config = dict(
    num_hidden_layers=9,
    hidden_size=192,
    num_attention_heads=6,
    num_key_value_heads=6,
    head_dim=32,
    intermediate_size=768,
    vocab_size=4096,
    hidden_act='gelu',
    norm='layernorm',
    norm_place='pre',
    norm_eps=1e-05,
    positions='rope',
    rope_theta=10000.0,
    rope_fraction=0.25,
    qk_norm=False,
    attn_scale=0.177,
    bias='all',
    tie_word_embeddings=False,
    parallel_block=True,
    init='uniform',
    init_std_qkv=0.0258,
    init_std_o=0.0,
    init_std_up=0.0258,
    init_std_down=0.0,
    optimizer='muon_variant',
    learning_rate=0.00988,
    lr_mult_o=3.0,
    lr_mult_down=0.7,
    beta1=0.95,
    lr_head=0.00434,
    max_grad_norm=1.0,
    warmup_steps=200,
    schedule='wsd',
    decay_fraction=0.742,
    decay_shape='linear',
    final_lr_fraction=0.05,
    batch_tokens=32768,
    max_seq_len=384,
    doc_mask=True,
    train_tokens=201100000,
    max_steps=6138,
    dataset='wikipedia_en',
)
Each number is 128 + 24 x the weight over its row's rms, rounded and kept within 0 to 255. Layers, rows and columns count from 0. Numbers have three digits each. The size before them is the row's rms in percent of the matrix's.

# layer 3 MLP up, 768x192, rms 0.37, rows 669-767, columns 128-191
097:126125166141159174096131129134145088083089141103117110120120143134120110134139125140099151114092146117120128162091097138096117123164154143120117139100109154147183160134134132080148151123120126
100:065124163162134086116111113134126075129132130171106130101159134145059091124136134141113113112135164140097101126108124143128114142123098134121096131116123132132151099135070189106110110143174141
097:123123100127116179095096143150135128144156157128136147141167172168097113117128109079141153154104157136105075111134133135133130133162123128117140132131117094125092101164129088121104152135141146
117:119128114097139092148119148184103141125130149118101139129146111091115127119119138154127098146130133141083120177145103097140087139116135141158140120154132093129136133146108066112119096076150122
100:138149057164106137137124100160138101165124124113135171136142100080083129140146145144127117122134149151137099101103153153119138130108127151128091177101108145125138155131153111127134129133095128
102:108078108140162072145153151148110126140115136071143148078119147099142114118136125105134120121153134157102146165131114078132128137092119102126129158080150130169161101087099127096128132083123089
097:107104119115135100123118170139112154117121126114129119173121139115136146138160145121167110153142131104130098108108141106125155162146111127127147157099132155165117107148116050140084072113095123
102:113133109145144083108100125144145172091138127123100170102135156143138127087151105103189114124120122097086114136145109125146095138113148099104133089104162079160124193153174120106135155096109137
099:136129129119149105130148128144114152151084127116136151101097102136189127128131090125150118103164127152140130104127135094127147137084127158134126121167141121090099108134122159102128134081134156
101:103137075106167111118093133112119116150131120103149148124121101101146144146146143102100059129164077140111114108129164148108132105147098134110117135165095135081111152140145166129169155164115143
102:125082129119143098084116159132119088081133128139139142150130132135143174085147095106134126117170109107125100105141128107112149134149133073086143117132132115158107156117107100150145118116159124
092:146139095098129080114107129127121103118101131124142166155136191090119151147197124150128075118153093132115112163098123145116114163147135140125151135136154082085115132114153088134152116111113142
091:100129136137129090110086134109127079143159113135114167126132132110122154132163134171103145100149161127139149134167144102121127105123151147107146132140107127131168125133143095144097074138123120
100:082155078098098118122108102124146079118115128141143161130123115126147089128155105153114111112128124140161129126130159150167173133097130128127142153135150143114150149147076107109135110135117167
092:130098105111131144154150139141111173114069159197158185137108146156113120124087160126130100133122087125110142143114133103131172180181150123103171126102124167138129109094153120121135127152164118
100:178133097126131101123148124097128125097156145075130168102134155083158127159148104076115105123091111126103108139137073139088173138154133114101111150145104104143075129137164142119115108094117128
095:176112165151136132125115121147130123100157134162086113135128099068101111140130070161112136120153128136097115131148097138142163112156126103126106108125114101126134143107137126110120115143096070
104:096102120139128118104108138117135114138147165124135098161098136099182153119153094159134120118143133134163133129158125168099116111116147129143103121165149153129122136157143154140144080133108096
101:130131140107158136140132121139146131141099161125103114107106124115124152115136056161147100123136126115145122116101107115144165136132114133126064148110163141103136158154143088096152127162089072
099:132141141101120173143078101128133120146133144112125106128107148136095148143134150107161097135140123116122128125116130101102165141147091141099059161117142121115111138121154127112156131197138124
100:115181113135108109139115162149124113092089119130132133124122115124135139183141162138123185107148086155149178099125117151134152129121135151121122119106161111124163131102142067141153119127136127
101:132146125094125091108151148129134118131142152162137123122173133169139151099107149151125116152156142122138117106132142136138094139131120134072140145140148136123149103169106077090101102163142132
099:097124123130146121115114111144115143124120100128112117149129095156151137150156146119140127102154131105094124123141143126079091096116147098154161125149098093115117125144113141121117087104122117
091:110131139123139082131144103087145100112137104105122147130116118132142167132165116163144150134145074131132123121147150107141116156152099095140170119172086146135131143151100102112108104097144133
093:136157143123103100105129122134180146128189182092137114103097141121108134147111113090126162095126130103144124204122109164112074128121134121144144171135141099098121164090105110113132094105124144
103:128154100145149124143175151134135130139124106111120143125110110109126167098105124127102110118133138138118136098105134136149102115110049121136122165153078121160093126153107114092048143100108131
096:110114087151157100123108135136120101138151062147106107117184155124120154120132110096152093156092113143092157089113143106154113111134064146134148106073155132116128178150125140127126134136092100
108:125112135083116129131119153124163160114130161163118166129153111155154142081175169125177139142089151142107138112143150186127176112141142158122103169115160114144163160099124131142117133132129114
101:085121099123085137109140101148119111138092123108153147139092109118116130153136098102113133158106140102147124136112137095115111102106113148136112126119107126124106136171179089098129141097156127
101:100103107152110132128129110154111103120114165130091123126123186127123123098149107168166093195114142129114114152088099094107124149134167072083151161137147154154183117151158159139128135067115102
094:116161121111090138123135167120117126113131097138123162135137110088147104122100098089139167144171146125154112112120087138109142167136156161138128137129120112145141143170148057188089130090132101
089:084128104102111105157116148093114146156085125178131104128135147119125142096094120128130140136128167146137128165129142117192112154101122113149135160120151090126113143141117094144172184118114092
093:129096117101153135148122112147127105162126158124124098155129159106118099105154140128151132149138148153142139127128150167118127136133192145153128128133106133150149126181164125119142126138104156
105:139116185154160155156136128135110137144117130096149105193141116146134148135108111137101140089088166114143144132073091151143150099169154147155125151126128127168142154120097140098165095177119109
098:167185117113139126150120158148137097107120151131142163071109113133135116117145153114145070126110079099081162112083136066115146124165134139134110175135136123134151122154116110111128126125134149
098:118130109120134100170089173102135120124148143162125161122097132151135164100128136093109111143130166132073107140092142076153104142112131119118161081135124104153187129158115129130165161094102130
135:106151111151110116134154139122090149140113139119110122138156116103119096179149116130133194140140131105135093089067109140139124109145148144108176134138164122121149120112113116129116124119169133
096:104091118103118163132134104102105128119086116122136130146143115100123123143081138117131101143173148097131132113102146112135114131085094144143087185106117128131158155118114098137135155115120110
098:154089101117118118136098133168117117128153155126135128183146116110142127155170104144155119154146131138111113149127153127079188148202148121133128112159120145116114147126146130149096130127174138
093:123167118107114161159130132159130151080085096157080147139141109141116144132190134121107153172151131130129109156164125129166066094137067142126112094143170094100150126114137118138159131115125104
101:120140134113153101138099166137180125131138138104082146091116093116109106124167105131115140131096165135119135156164146116113136135130139124127125134131189127106121121131133128123127067152092083
102:140125120135143140092138140074156170119110140166150145089127143146118165117121152138125118149129135106081161118109120116133139128146154115090083148140104140178138136155157131141085145114140105
106:120141114151112137143109151161173157154140089134098141143154120096099130161154123121145091116138136131106115147083090122107152068112129147125116111169147104153183155091133123124155121177103126
108:128154126144143148134188137149114142105144100142145165112137114128144161139117120107129080163128110167134126113174151147153120091134144113093134135147127147121128081145186126098119107151112142
097:180143115089140163119162139109101134150148172123141108169152125100142128138129101090134121107128121121143104133151144134071148116126112132123132139146101125125133131115116085151146147118157094
100:068115139109130108109138176149155109121094144124107132143128114101129134086162145102122138154104153134168131064134089117124141126099120192126144127155169113113097115147175127126162178105116100
099:122147123101095121122147165141178116164124120119189164156160121131136135122143175136146122165135110136136160121131073127141184149106133119143163145152128131146132134090110100156141129085117167
100:109120165114143134139107134138102160153115135114099119134118127118106099124144112113105124104156113134116101104115129121118115130092119150124138073127166159096114087128116189162124136115107106
098:130146197105117164142128098123118122144064138143120136141117146148143147128125088101078149100137114123157138085147148134105109129118167174177144127123189121134135101117110141130148157111149095
099:087109182102118121106117142116156120151174074117127138126138164114154152116119168142099111156194097124130112134118123170143096142161086111087099191130149067153141142161136134141090110106099118
101:114110150151092145101101137120146184149133149122152137123133107113121148101104089148112121142135176120102112125149076152093086143165136119151128103152127123132135118090109130144157127117150101
099:089141137101109135156139106121088135159115135160169114106142116132144114141124092093106142156138120137121124061153134140129149087077118137145116139139157152127119097146093093136121164134180126
097:120136096170128127132138101121150118133158147149188176081118131157133145114119090146122136121128128114078154101129124134133112132128139095141153116095103121107144142141131126125097111154098133
094:137069077147145116105115133150137114107134135152141142116135149139141137129145112096122127086108135163114090067121094182091095129163130079105148124149138171111141137174120105078117119121119152
094:126107115142098084158143123140095142138112133129147124073147125111069124182152156162134118120122103139140127139131158190141180092123154114093173080148113130159182126140110097145133095126140139
088:174106115052168155097109127142067097123142150107109109133110121134113138160134128165095062158126142137111137107148115116122128140138124155174119122106108162156110110133110096132139072089123145
089:079127126144143143127123128111124153129133123183061118142152106138134112113081146086093164198134176144162140097132071129185147119143154132142144107164129139166130142061096113114140132093160129
098:150063152102111113107187089136112120119123105100150125114127102150118123159177117105145126129111112134145130145170107120136163106137134156105165101120159098132143101101099099127103105112083140
106:129155074118127140122151127179132102122171098121152119112151094145081168117091143107097101105161164138158078122139130149103121116083132121082130123122141117109137150155116119125138157101103101
096:120130128150132129124175161136153120144095167157073151115118127144125129154118063145123083090096155104167155142093151112157103124147083127150107151121175154115120138152163149161123148144106144
103:078123180127081140122095137110123090153109110126117153127150163111151120115115108120134086141158161137131119143130120123173133141105120141136118155133133147100136121127071121129157056087146131
099:121087176163107130143169096115118081136113196075130124131142099144133114106155086134110083142091123105131145086126110125112152150122119125131114135129150109111140077117120147124138096137115087
096:125113153116119148100152140125140160134114091106139115093179135158087140134128146111110139155090138094103119152141149158092094140146146113146086103097099100139131145149108151118125126110143120
088:116172144080131101148111131152083118165098120158105149109125138117140073112095079110128135125105137140083089100122146103108105132123129169131120095154111144167169090140139118095083182154142128
098:116169078152162118134104098149127118121129126130128091127171146101112118185133133083094139137117159069134103072116120090127128097131139134120138116110148133115115148105097128106166127148131111
108:131122065147118147132113132112113119151138094134153125140093103127132136151144098155122136127079143143107137107099155137137114089119109090142133136106156132133149136140154096094149089135110152
102:132098137111134112139157131108182145094148183166110083109121134119142125138099113181143159122140170135120121126098064128134090157140119136148142162163130114207126124090127145117118087138122133
099:121147113132125141127128165144093079170138138136139143165129138110119142120162153130108151106135135107171129140101102125102157153155118092105184125123153098116075126162116090150156086120170137
096:135186097106143081097132147089136102089099103121155108137107130101134111108156122153100098142139131146157135118143152149136105136125083101136126157137140155068115143185160096138131128137169151
104:118111160112127081122106126094136137152107172094161147096159179118160122136152106129138126141120116138153084107163154103104140139173127121106130128124099156119165132118153146147127180134083088
110:108087109129119121141133108126150128123100138115090112102111112125116103161153119123136158145132132111144121105120101102097111130111095184119138125182166156123155089107122123126122124130112099
092:127114147117133193132121148098136169143114126132065109143151114117158137124146146111132118126104109127090132150139105100153168170147125133127090138122132118152151118141102127118091118092162094
093:149177108118111123104130121114173117136126060135179087118118144108119148160157099136114099123116133120112134128116156086164143132107118135112127156074106142117139161153109100115124163105138119
093:167137149135127088119124092138152098139117137108164140136179155141134168146141135120141130069125138186135140125121111154110118152154147187131126119114156122108089125121096115110154143063103125
103:136120131107113109105144151145086145164141160158138109129093150137111091106167120119098099122095138125157118168127124102137092124140187152149179144143110124111140132112089115102153105137149151
094:137130155147139148107086134148146108134159101131139159126114125111138129158167122133104095089073144113141091097105130144104133128104131133104086107151127131137144119152122138119092154155148146
095:147106085131163123123118101148138148105118107124076139104135155162140131150141121121152077123112128126134121121138146062155120101127125140129129097130096160133161113093148135136113112162123116
105:117143117141125177126127156158161108159158095115134117127154068111139152128126155142150117084121119127121139096112145126107143121105132080066124108133123145155142123151103067111108111117141121
098:145138155125103138104100141131148101118119115132069106115096095135140162141131122164127092129140099115111112143124117105133129097129101173147165130116161090133112162171111165157149076155086088
112:123109124128113141131126153173138083071142123163159128109149104171131132139164121146103150126120128133137141126162076148139137121134092135105130133155144103118089109136114104119114096158113114
101:131109147077083075076105117135131120180115140143100119107126164129148097137120113145112106100147138142114133138163136109108122149099140137149102117156121120085181101131146186158167111135105131
095:132086098130098142154154150128132096121154118121103155101145136132115104149188139088129168165122098105123130118137108149145161130138121121095121124119141174150107134133101131126164128133095131
097:128092103114121130124133146165164125127135155180114100138072111152117130156099098174127122125085150154114125094122118156152114117156123132149144160129094140138090086107142096139132114151108152
087:142091154130125107105086123135141116100159102123137159152111096141131147155145133109135098146144122112110146124137111150133166120129169130109177139133137118081191120140135156125074149112158145
107:137129086113162094143127142170167135155126150105108157130105135096159147117157135151121087160121129155070177152154120113160109125110110093119125138147144115119143155128135110096097131078122114
104:142143052114135144128180101129130177166123145127092130082140108129101113154139149143087089122131144126173105130150115131114150089112183173076140123162132111101121146152168128145104131124162113
099:081149124133118159108136169120109124164112110129071135153062089088171126159135104129143085162163103136153157140104114086152121120140111125076130142110115135118127138131150125126134121125124111
103:088145161102138155151128152098190152106135138155124144174095120159139125138092091135113133147156168124146137124107087123127126150099091141161122115122147143132141143068151107115083161138101073
095:119166123120154123098131122119073149131100148154140118140127148133119136121127122126116126141128118161110116071168153174100156116108138130087141121116100133156079131127139158146118136120153134
105:135127117115130127134152146135124126156157147125126107134138109092065150088158117156149119097112106138121136145092104096124115122107160160150145174103123097116116099123154152122155141140144159
094:104122072152135127125164118136096142121138101114146118136149147143105133078130118152100138128120130171123124124122122116103085131111065118161174152149089143138119102148132094113116147152123146
101:128148128089111114156123136132142196084117138097102098127108153113145128137112130146107133159151126133152100094142147092094109156097088124125130151122176106087151129098113161140173090153101099
096:100110104126107130181159127122092120126120119125106112125105145159120137116112160115133136160133126152163149145140094102091116120145080140137123144129115132110137138148127147098063157165124085
096:124163136112175114121120128111091122114109141137129165144109141134123121141146108111122104120103142095140104119061184122083176094182122112103112122097125155147141139162119159124138101118128140
104:141155123089152133166126106132098138162130112148148122076097126126112109135122166104106126102106112098122077134145158157126147142116161098113099117130142159120123118094093181071138124055140149
097:122113079132148117123146165131130121105136143151140135165109134146133133154094104118103134158097152092092103117105132102137166160129127141151150160139128137129129111150143105086157129060154109
091:145186145110123107147125162123138100102109144080161132140120104083118138147119145142123097094186111133130074129165134086126139162128126105145149110157104112148118122139144118143156154150114094
100:123111096131136160142144177119120111124132228111116138110134111155150121172128166128124121129123135134152123152077095103145126129108113143082163127149123097147127128075111105103097133075142150
101:109113105116159143121143145152170151150193107120127154128149154145124090080105133120116135128145120110147094108103088120133153153101085152139155153125133095141099138112145111106129162177128121
# layer 3 MLP down (transposed), 768x192, rms 0.122, rows 669-767, columns 128-191
088:148107112108118125132112103104094114160104151138155155122128114131099122111116136158140126165163102159125093144141156124169168116108130144137132091119112139145145115143112131155132111111133107
097:153149105105143140170137154153140092154125094118077120151102150146124148118171138167131157151106100120082151093110097138104097134104126128090123143129135121111131143146127111136149148169136158
096:136129143114172100166115121122154153156135139102121111104109121147113140094122129118110117158109107122101170122130109101137138123110096151122158127166160160130132173116143122127095163128123072
113:132136074116158107156143128109118148145118140138100127089096123136143100113149112147088130125119114154076139185112104131135117083127131130144192146154151121142095153116095091097144092125111105
105:116148121098136142109129085124117104138085142086120129143166106122127111121164136120150194134133149128138147150178092133115072129118123139131099123142143162138156102163113118111118138157133123
097:141126122108131156092119156123138130108105134172132131129094106136154123126122131123131145119129102141141115118156099173123120119151095121129139117120144082142129111123138093096127138127146105
090:136144158151136136120157108152155143077088127107101142119107110128149137144103116140148055057114148163163175145159132126127098138104140068176142103123102086099135102161087115139131116181122117
096:115120136097122120100161200157185157179136110145122148163061107098134145117112161109100148125124063124113149113141142136071126107103142114146167139179153116103111152150145103120103151104109126
101:112135199140134125133097129137156115122107118095157091171132157190144063138091106137137153116129117122150160147140134181089124150139144145105122118136132099090116148188115114087131127109100118
100:135125149134088085137159154117093097128153126128149141089125101147163147091127126125117135157131134144156095153126122143120175096141124115127166141143132127119097169124135135131125124139151158
090:124103139076138154116157108104145136165096108106111135098117153131106156157100163111103096164103142133132167129128117120109119118124122152146073145128154119140133127148143124071164132120119164
098:128159134156120107152159180112098156100191118104151125110108134122119170099155128106123146159145145141095121120141125157100120117129118155109136137146124146129153092125125119161077114159151139
087:128148123104191125114122142159084186106119138148159128124083146137120143127123115110099141128112123110151157105158132158115187111122123103127162141087136092125127123137126116139105138127175139
108:142140099090120144086138134110135128124117116152128126116121088222152148153154135112127103136126159122106127141108149131121181062107096117172161130118130128074117134134112149119110120147127136
099:139140141100095099113121132159132182138139145131136178104123116104148090107125112087093175138125123117088095155122100147154113084118150156121175134091099098117106107161124146116118095151162092
099:096135137136149169179127108132114120130087123106138166172142139114142134112146105126137161158101119138110134125098165121134116071117111117148126110110156102127105091121141145136109158104187148
100:143153094115179194116140129095100101136139157101113151124115137135133105092099116171121153151138110131097147107136139142160134131122135137109123162160116145139141109137123126085151144147144156
110:090105132128151177101125116090138186130164145132119120149135119133134134106128162210160148121080153171127136099104132092121125136131106174119136133115147127108117085150145134168112132100127134
096:094142103121151130123124098114180114158139096129120133090097119171125132110114140152134201142113142143137135119105109109161118109138158137127097112080153134122142122160132126110154111140168102
095:143148143140127169127130095153124139109122125122090125135120107154116174169137130131171123141144140176058131115133129127105144128145092147094120122141128104113122126112087126131122162150126139
088:083083147106129125101163117129109127136125138144117113133090145149131092087126126119189147141139128088141138151098088135117121101156132119091178162147107142120120103160150130119088124130115092
089:122123154112139097124094143185106143103138149108112123158077146174107170123165144137115143128110132116133114116126133116123159098128114095120127120070138150084133149128160127099171155105171107
103:135128200113114151146142148165156141111092133130107143164105122099138142132123103131147147133150128127112093138122131134130102146150107153119135113118182171139112171074141123131120164141065153
097:133117129172127160139152144132131168135101132156130137112079077125145106143147137137141134136108092107094116085152124116134129168078142134089141162108104141180131105158100149112148129169137140
092:168152126140084123109133137121130137172106145173078091112119122097139126126114100123158164150114159090126138133102095125165092170114168113166122105105187115148128158105131127176126115147184091
103:139118137132129128117170149145105100103148134121116141161141136131116105165119122112188101161175068159077125147128156165079116112123153164129144145127114094133132114129121148122126086133137122
093:135158112153159158124153165111151109114160150141113106096139138114176108124119175134120176100142128097154130139106106127091135105101170151120086164111122116104128118125131160132148133179158157
111:163117119133121127111162145137138129124134124146096128125100116134156122080169102132124150125126114132161099114129096158168121125163124153105120138117121133124193122103111071131140102141095141
097:163152124096175088140123142129169152121154111134111088130115114167149098140114078138152183118087146101135106114134084099142124154151156115129104144120137172118111167109172148113153111136121126
096:188132107137106096101068163164188089110111149146172163094142113097123120120122094101094118114140161121127130092158118145136135099136137153162068133104115137130081144124104151161129157139123121
085:116134112131106105085118091139153127168130134050132135130096153137120106121129143129099155124078151154114136123099151102115150094066153127139119146113071105141143111130125157124137169110105092
098:128141135126135103140109090124116115080166113095150125146127118106077135127150129108112191137135127159105163110137112134139120138110130132112100105112110141147151094106142195107133070162154127
094:118123122135147139130071073102158130137171118130133120138136156179134092129163116122137102149131140134146101144120137144174151144121130145132136095113089124138119101147145119126172083131162138
106:157175100123079101179115110096137128135128136113116129132171157128173197131121133131103119127137129135142122139104126121150133171105111138131133142143150152153133135128138101129136115134125156
101:115144107175106142133124122145076124105131120150160061155142110181150101179173174099143141118118128092148101133098142109133128113105132135159132105127109117113135097140134159122162137145175145
101:110128101101129145133148132134140121161156085127157105092084119153100160146087149123103162115139147156121180154137128103112119121107110157113164109141144100099107121110128123099122119093110115
094:134145140126146098138123148125131134147159086115123085165141112146113134126123109146128255105124114121172129145134121095090112085144131110097121157088123161130116071111132156156147141139140112
102:150151154134100111100134088160119096116118135089113121140150153119127121134155161110114153102162105147091097137128169150170108108076125140105104144094130109179139118120134132131104132152116115
109:121143181121132105098124110143070126116139207111134144104142125147133130112111122165154133162121131135149129119123165149141130103121101129175126154132181160165137104150134134129105118150131182
101:073102129157155095162105158127091125121133149118117115152144147113129094154133149160149112074146114150145104138132168155120105073128117124160114123112104108106117095153118150188088153119077118
106:103150094115102133141183139138152085115122143133111135149105106152193148133130115140156182105131151126113129085145143125125116125110118115125134112084177104147171132143122135117154107135201164
102:135103135098147112129137116160148126150147136118145153173119139128088121092091139100140129141151107176165153119094135114129156137164108147098168127165126151100121142171126096101171105089128137
112:150146112083186143096119137170174159108117133124111122115148143129146094156117130106095115149140137146175143131135099117160117134152125148100092171196129146120125136103091172146145136095114135
110:168108121123166167179134161110104150122129164138106129110142092147133102092169093077135080117108141162142113099174113154092131119162144147123126137162126130142117096161125143091143130121141124
096:082146115156147124104150154150110155110154124123162127101105142148128142115114130133139139159152163112137157153083124107122127102106108100113143098123124108116156135132131182139117094122161110
094:126126118172155134118111118142121123144148120091131130136110121112116106151132098142161223163119119133109121156125125165092107141125108113112109134053101194148183148134120138113095115124198123
093:127138107138113113124128123128146150171084167134113091120097146157145172137141160120121132133138126125117123146085141207141152134132144123112142087150161089129134148095106137177137157147149174
107:105094173167140122158141067075067084153141136146134083180109108163098126149112142120116123136141142171114113157145131124123133139129127116147090136130164108180111099155132133135143123114132162
098:177084125156115128114125149111130123087153117100078121197120164138136146138109107157184148101140120123149106146106130159093087153128078098177138108127084130115077128138133129139126128144168182
102:100173077143163150131121091176106145129084119138132135109144135163137106204167137127104126142078131138153151113129140142122102132084171142122107109124109169110101128139155122141150118113144124
096:101126110092155125156147076156105075097130125131119134116077157138139114146165136109115190133097089142129133078096091125166150138124123155102122110069150162132135100149159083132107117152134157
100:099113149137134104100090145123138118101140169161146147126123097099110079136147118121101095137144138120131157087161117111138159145142137143162166126145119160135155138116176150120133134125143146
103:154125137105132134122143141086111138163109128100126117142130133145154159105126145171167139146084093091121099114170111113116124142177111166095139140125167136109085100136093145110150125172100130
090:095106158074097136134088111098158139142136178136115133122115107109124147142122128142126136123121118172144130180124119102144097132148138138127122132104131133144129119120130149191150124143136106
086:155130115126102138117150122106124132095168140126110121163132147147143135116127128186117124162110121122144133064121148128154141130140134127141110096098120136153118094143132118147131141133167122
090:112112160137180112135148104106158136095133155135103137115143111153113141146144122134138169103112087111105106134184131152148093138137141150110096092143145123102138088113140168116103160114141075
087:171180118135127151129161112129143138101147115092104111146105142174144145128106120134169211146077151115135124113114133137163145154128112128124109106119130147100119123102146132127122121129163113
098:107125135070134119126152122113128115113172154093135087137130124128147131130147170190148105113145073135124128132095133141109088107168133163113150097156177121143086089174121141140143110130121111
099:126132116094113176143092068094113114097088093129138154131116121125153091088080130137109105143121164125162125141115101107150168132083158152121114138099138124101124145161077130130139153133113088
094:106161156115124121116103128118151184118161122106162123095138128141099154118122146153097162120129108117129137153132093133140131128131118138106103132128150095107159120095130132103107147145096128
100:156107114138152119134111127073094121123174131186123121152153140138119148150093141142128101112123142102123130130095149073156116173115169132139125137100119177134095116160106086140111167100134099
099:096112111179098137157162113143141089147117084120155164147153082135117087136168148111147155091158114116098101147144094116116150122201154123109124111180112102114088116142147126145090132085100165
094:069152080094115108172091143135160088148137129167095123146109107165133162154114124140136141126140141126104132149192158099131103152140155116119148112154132128170130148102142102103093132151161131
095:127118165138149136144134138109111168103141138119115137096101133117123110111133144156124121126164106143133114149123091104136147101101116129085116162110123111122126132110132140099120148122100102
098:121127128166170145071119089117114137067132151133113115100152131104161173132089143175167081083112137125128130126127119148166128097137129156073169120162114148132102121167095097145174168129171105
113:146170188091172157125169107128158142116099105151128187118112089134163128141140153116097140175126106138144148130120140139131156115150123132119116127125105101126138135142094073092128128096134148
101:127148126127127122105121128109088102156090114084118159159165141107131121145151122079123096097157137151132127134143190104129150095108144132131127132096124139073133145180130103177090143120152109
093:152142130121155117106149110143148154125089116120112171105097089132147171109112133146156137114142126148116169120162130117124120154145094087097162143154121129136153125140169125067160166148124181
099:158129136078137072131144153143139095113131120119150111126193114156114122127122135089093143157166152167106136137096121128165106089136122153124126104143127147126111098146168145107185146126121106
104:184128137148138129157094158138107106155128104133169176126129184173119130156169114134104063117118167149111137102124132152108162073122105066106123125146119108104136150094127093132132133137140142
095:122127092155133159090143126135107079118123136159121133106136203135147141116096115147138124120124165099174121135082118141132109118108127081097123111159133124130137106135117121137129152176184063
089:119129094115125149133123104119118101116084098126103102118136130123152119157162123129138125143103168125146163134149122102139154137096121149111109107116153141137134101129178156131141160113144135
102:160151110138136166106170102110129142124151124146113150156145123113154143153105164150174105126127126131126116146142133118126132137149138131115094130134082109157173153156107117163125132117151098
086:113112102157139078117097156124125142136164107129130076140154121094137136136093102133163182142164157098135103114107156117113100126147181136121146152142157126148130104140161118093097112129139127
100:072120113121124147134132110144093124115103074125112148119139137131154102138112083138129097109097144137170111149145143100094103086122155131081146163108135165161158175098115120117122120106158115
096:177125138135140128168166088128102120081103121125112127163192140099111160134074102161112128118092119141128154113107108150141101147116138100089109133131110088119135111103129171152157143129165120
090:101116151132133113122151138103110169170156148091139149142107134117099170142115129152111201124127085125165149121132091150092151127138152131087083114167130088126115098110129115124166105108118099
102:129095139138103058163119091120105112101118147105130101156118180149142120151164108109130109133120120168130110158154142158148098126107156130187132174076113086105109127119154167141134143102094167
097:101172113160122099141123117136140129125130123136122110136138129095146136099115150093117147133104122132105131107119096102108116096147133158091173086144114125141090109122102142134127150171116100
128:135082128121136110121102110077110171113130143128099122149138121117100162109080178135161123129142138170115173116095130104143155089126119135133105132150160113122137115128144111143131126089116160
097:115118076101165138140194134107095085154110124118144102145125107088121100104131120146156167134126151148125137103121095132115130159129092161100192133119156134178114158141137111117132131124124131
087:135158099146076127084093158127125080099124114181151137103119149144126149088134116126164126100133105137137162169106113116132117100170133165099110121161110115165135135165081113147128099133154126
094:102184117099167149129129115097067117148112093115116126110176132132126132101146116111091121126125129138135124157141140116112100153118109097123103109093166111156189140122102152149119145079116113
083:154132138102160138129172110106060163099116168078094130080103131142125141099149155165159132108131125095112098150165100147074179108144141131147132118093124126098103097119112136125123130135165088
103:096135091135132080158122144126176129149161164116135117097156113170111100086112127147097143140101125153129094168159121101131080137113103134119153111141153112146131170101143086101170133117101137
108:134119125106099137110160125143123137168145084147129150124111093139150123140114128136155134134125177156143125134135138184123111091103101180098145127131131096093124122129100119128121145123174107
097:090108160133192149118139156146160133116149148100116134058136102136168099142111137125153162139117114132106145155148156107117121154173157151085143117152124160146146135154121164147125131155098097
110:116161115113165124133120097144128165114111115098105113133148161181168108124138132133121108107151102133117101111086107126143118144116103151118131114107137183075099148159145108115181123161152131
091:137098147139144153105140156106161141150098127121094158174101148152174131101131119147141121117141125134095108166097110171134140063091124129106139106115121137115178129121098129112097123124144109
105:147125107108154097095134141136122180117127109100128115139129125110141106150111106112145127138118091133152147117136188109131121156114113170093132135115142105100148122125139122119132115151144111
103:150174150108124128134142122120165140074118123077128099096119122092145098187136112118106139119152110073115098136144117138156131128135158147126123113077160136157102132137142173162141102170152109
104:103143137139163124127135153134172150118112105126104079075132101095129172110130104122112149103110144179109127131136132116148098129104090115104144133147141161119136171147158139103116136146101116
091:160111138084169155116110156138175134132155154140125145174126162115136152144144139089090116133120160079136156123111121156141113141125130154138095075161116131123150146098088150132138132112149176
103:120145145094178120099119098129087125113142164130141154124124148106113124106163106139122142168129125098141101149087143131154064138105122107110109125135132144141112127143112149124141157161114079
110:071147115085133180126106116133092146133145145134116100097098110127132142142120130160127148159134156125125111132142099125098139136161161137141122118110122152126140148127111106099074119136145145
098:119138106112148127125098132095118130106142132081157127112105089110100160167098124115188153095129143132127108154099181134103119141097138136104108109116155106144156110120136154140166171124166171
098:123163122181108157112112108115156153088084070139083127111152152152129128121170129138107163132126161147144181113112141112148104125132117128123099127138112158110140116131127131109127087071135115
091:137147132104119136164109133128108117165108069144090089152102161129111139095109112114142175151156165146087123132124132148129134114120153120081070105120132121119165143108060113131112160109092139
111:110149131151141118097101132106095127067156179113147135104150154127149135114126095119157135122159139138106103103146122120045115146129154075148150157133094084142138080104144127100143120109103100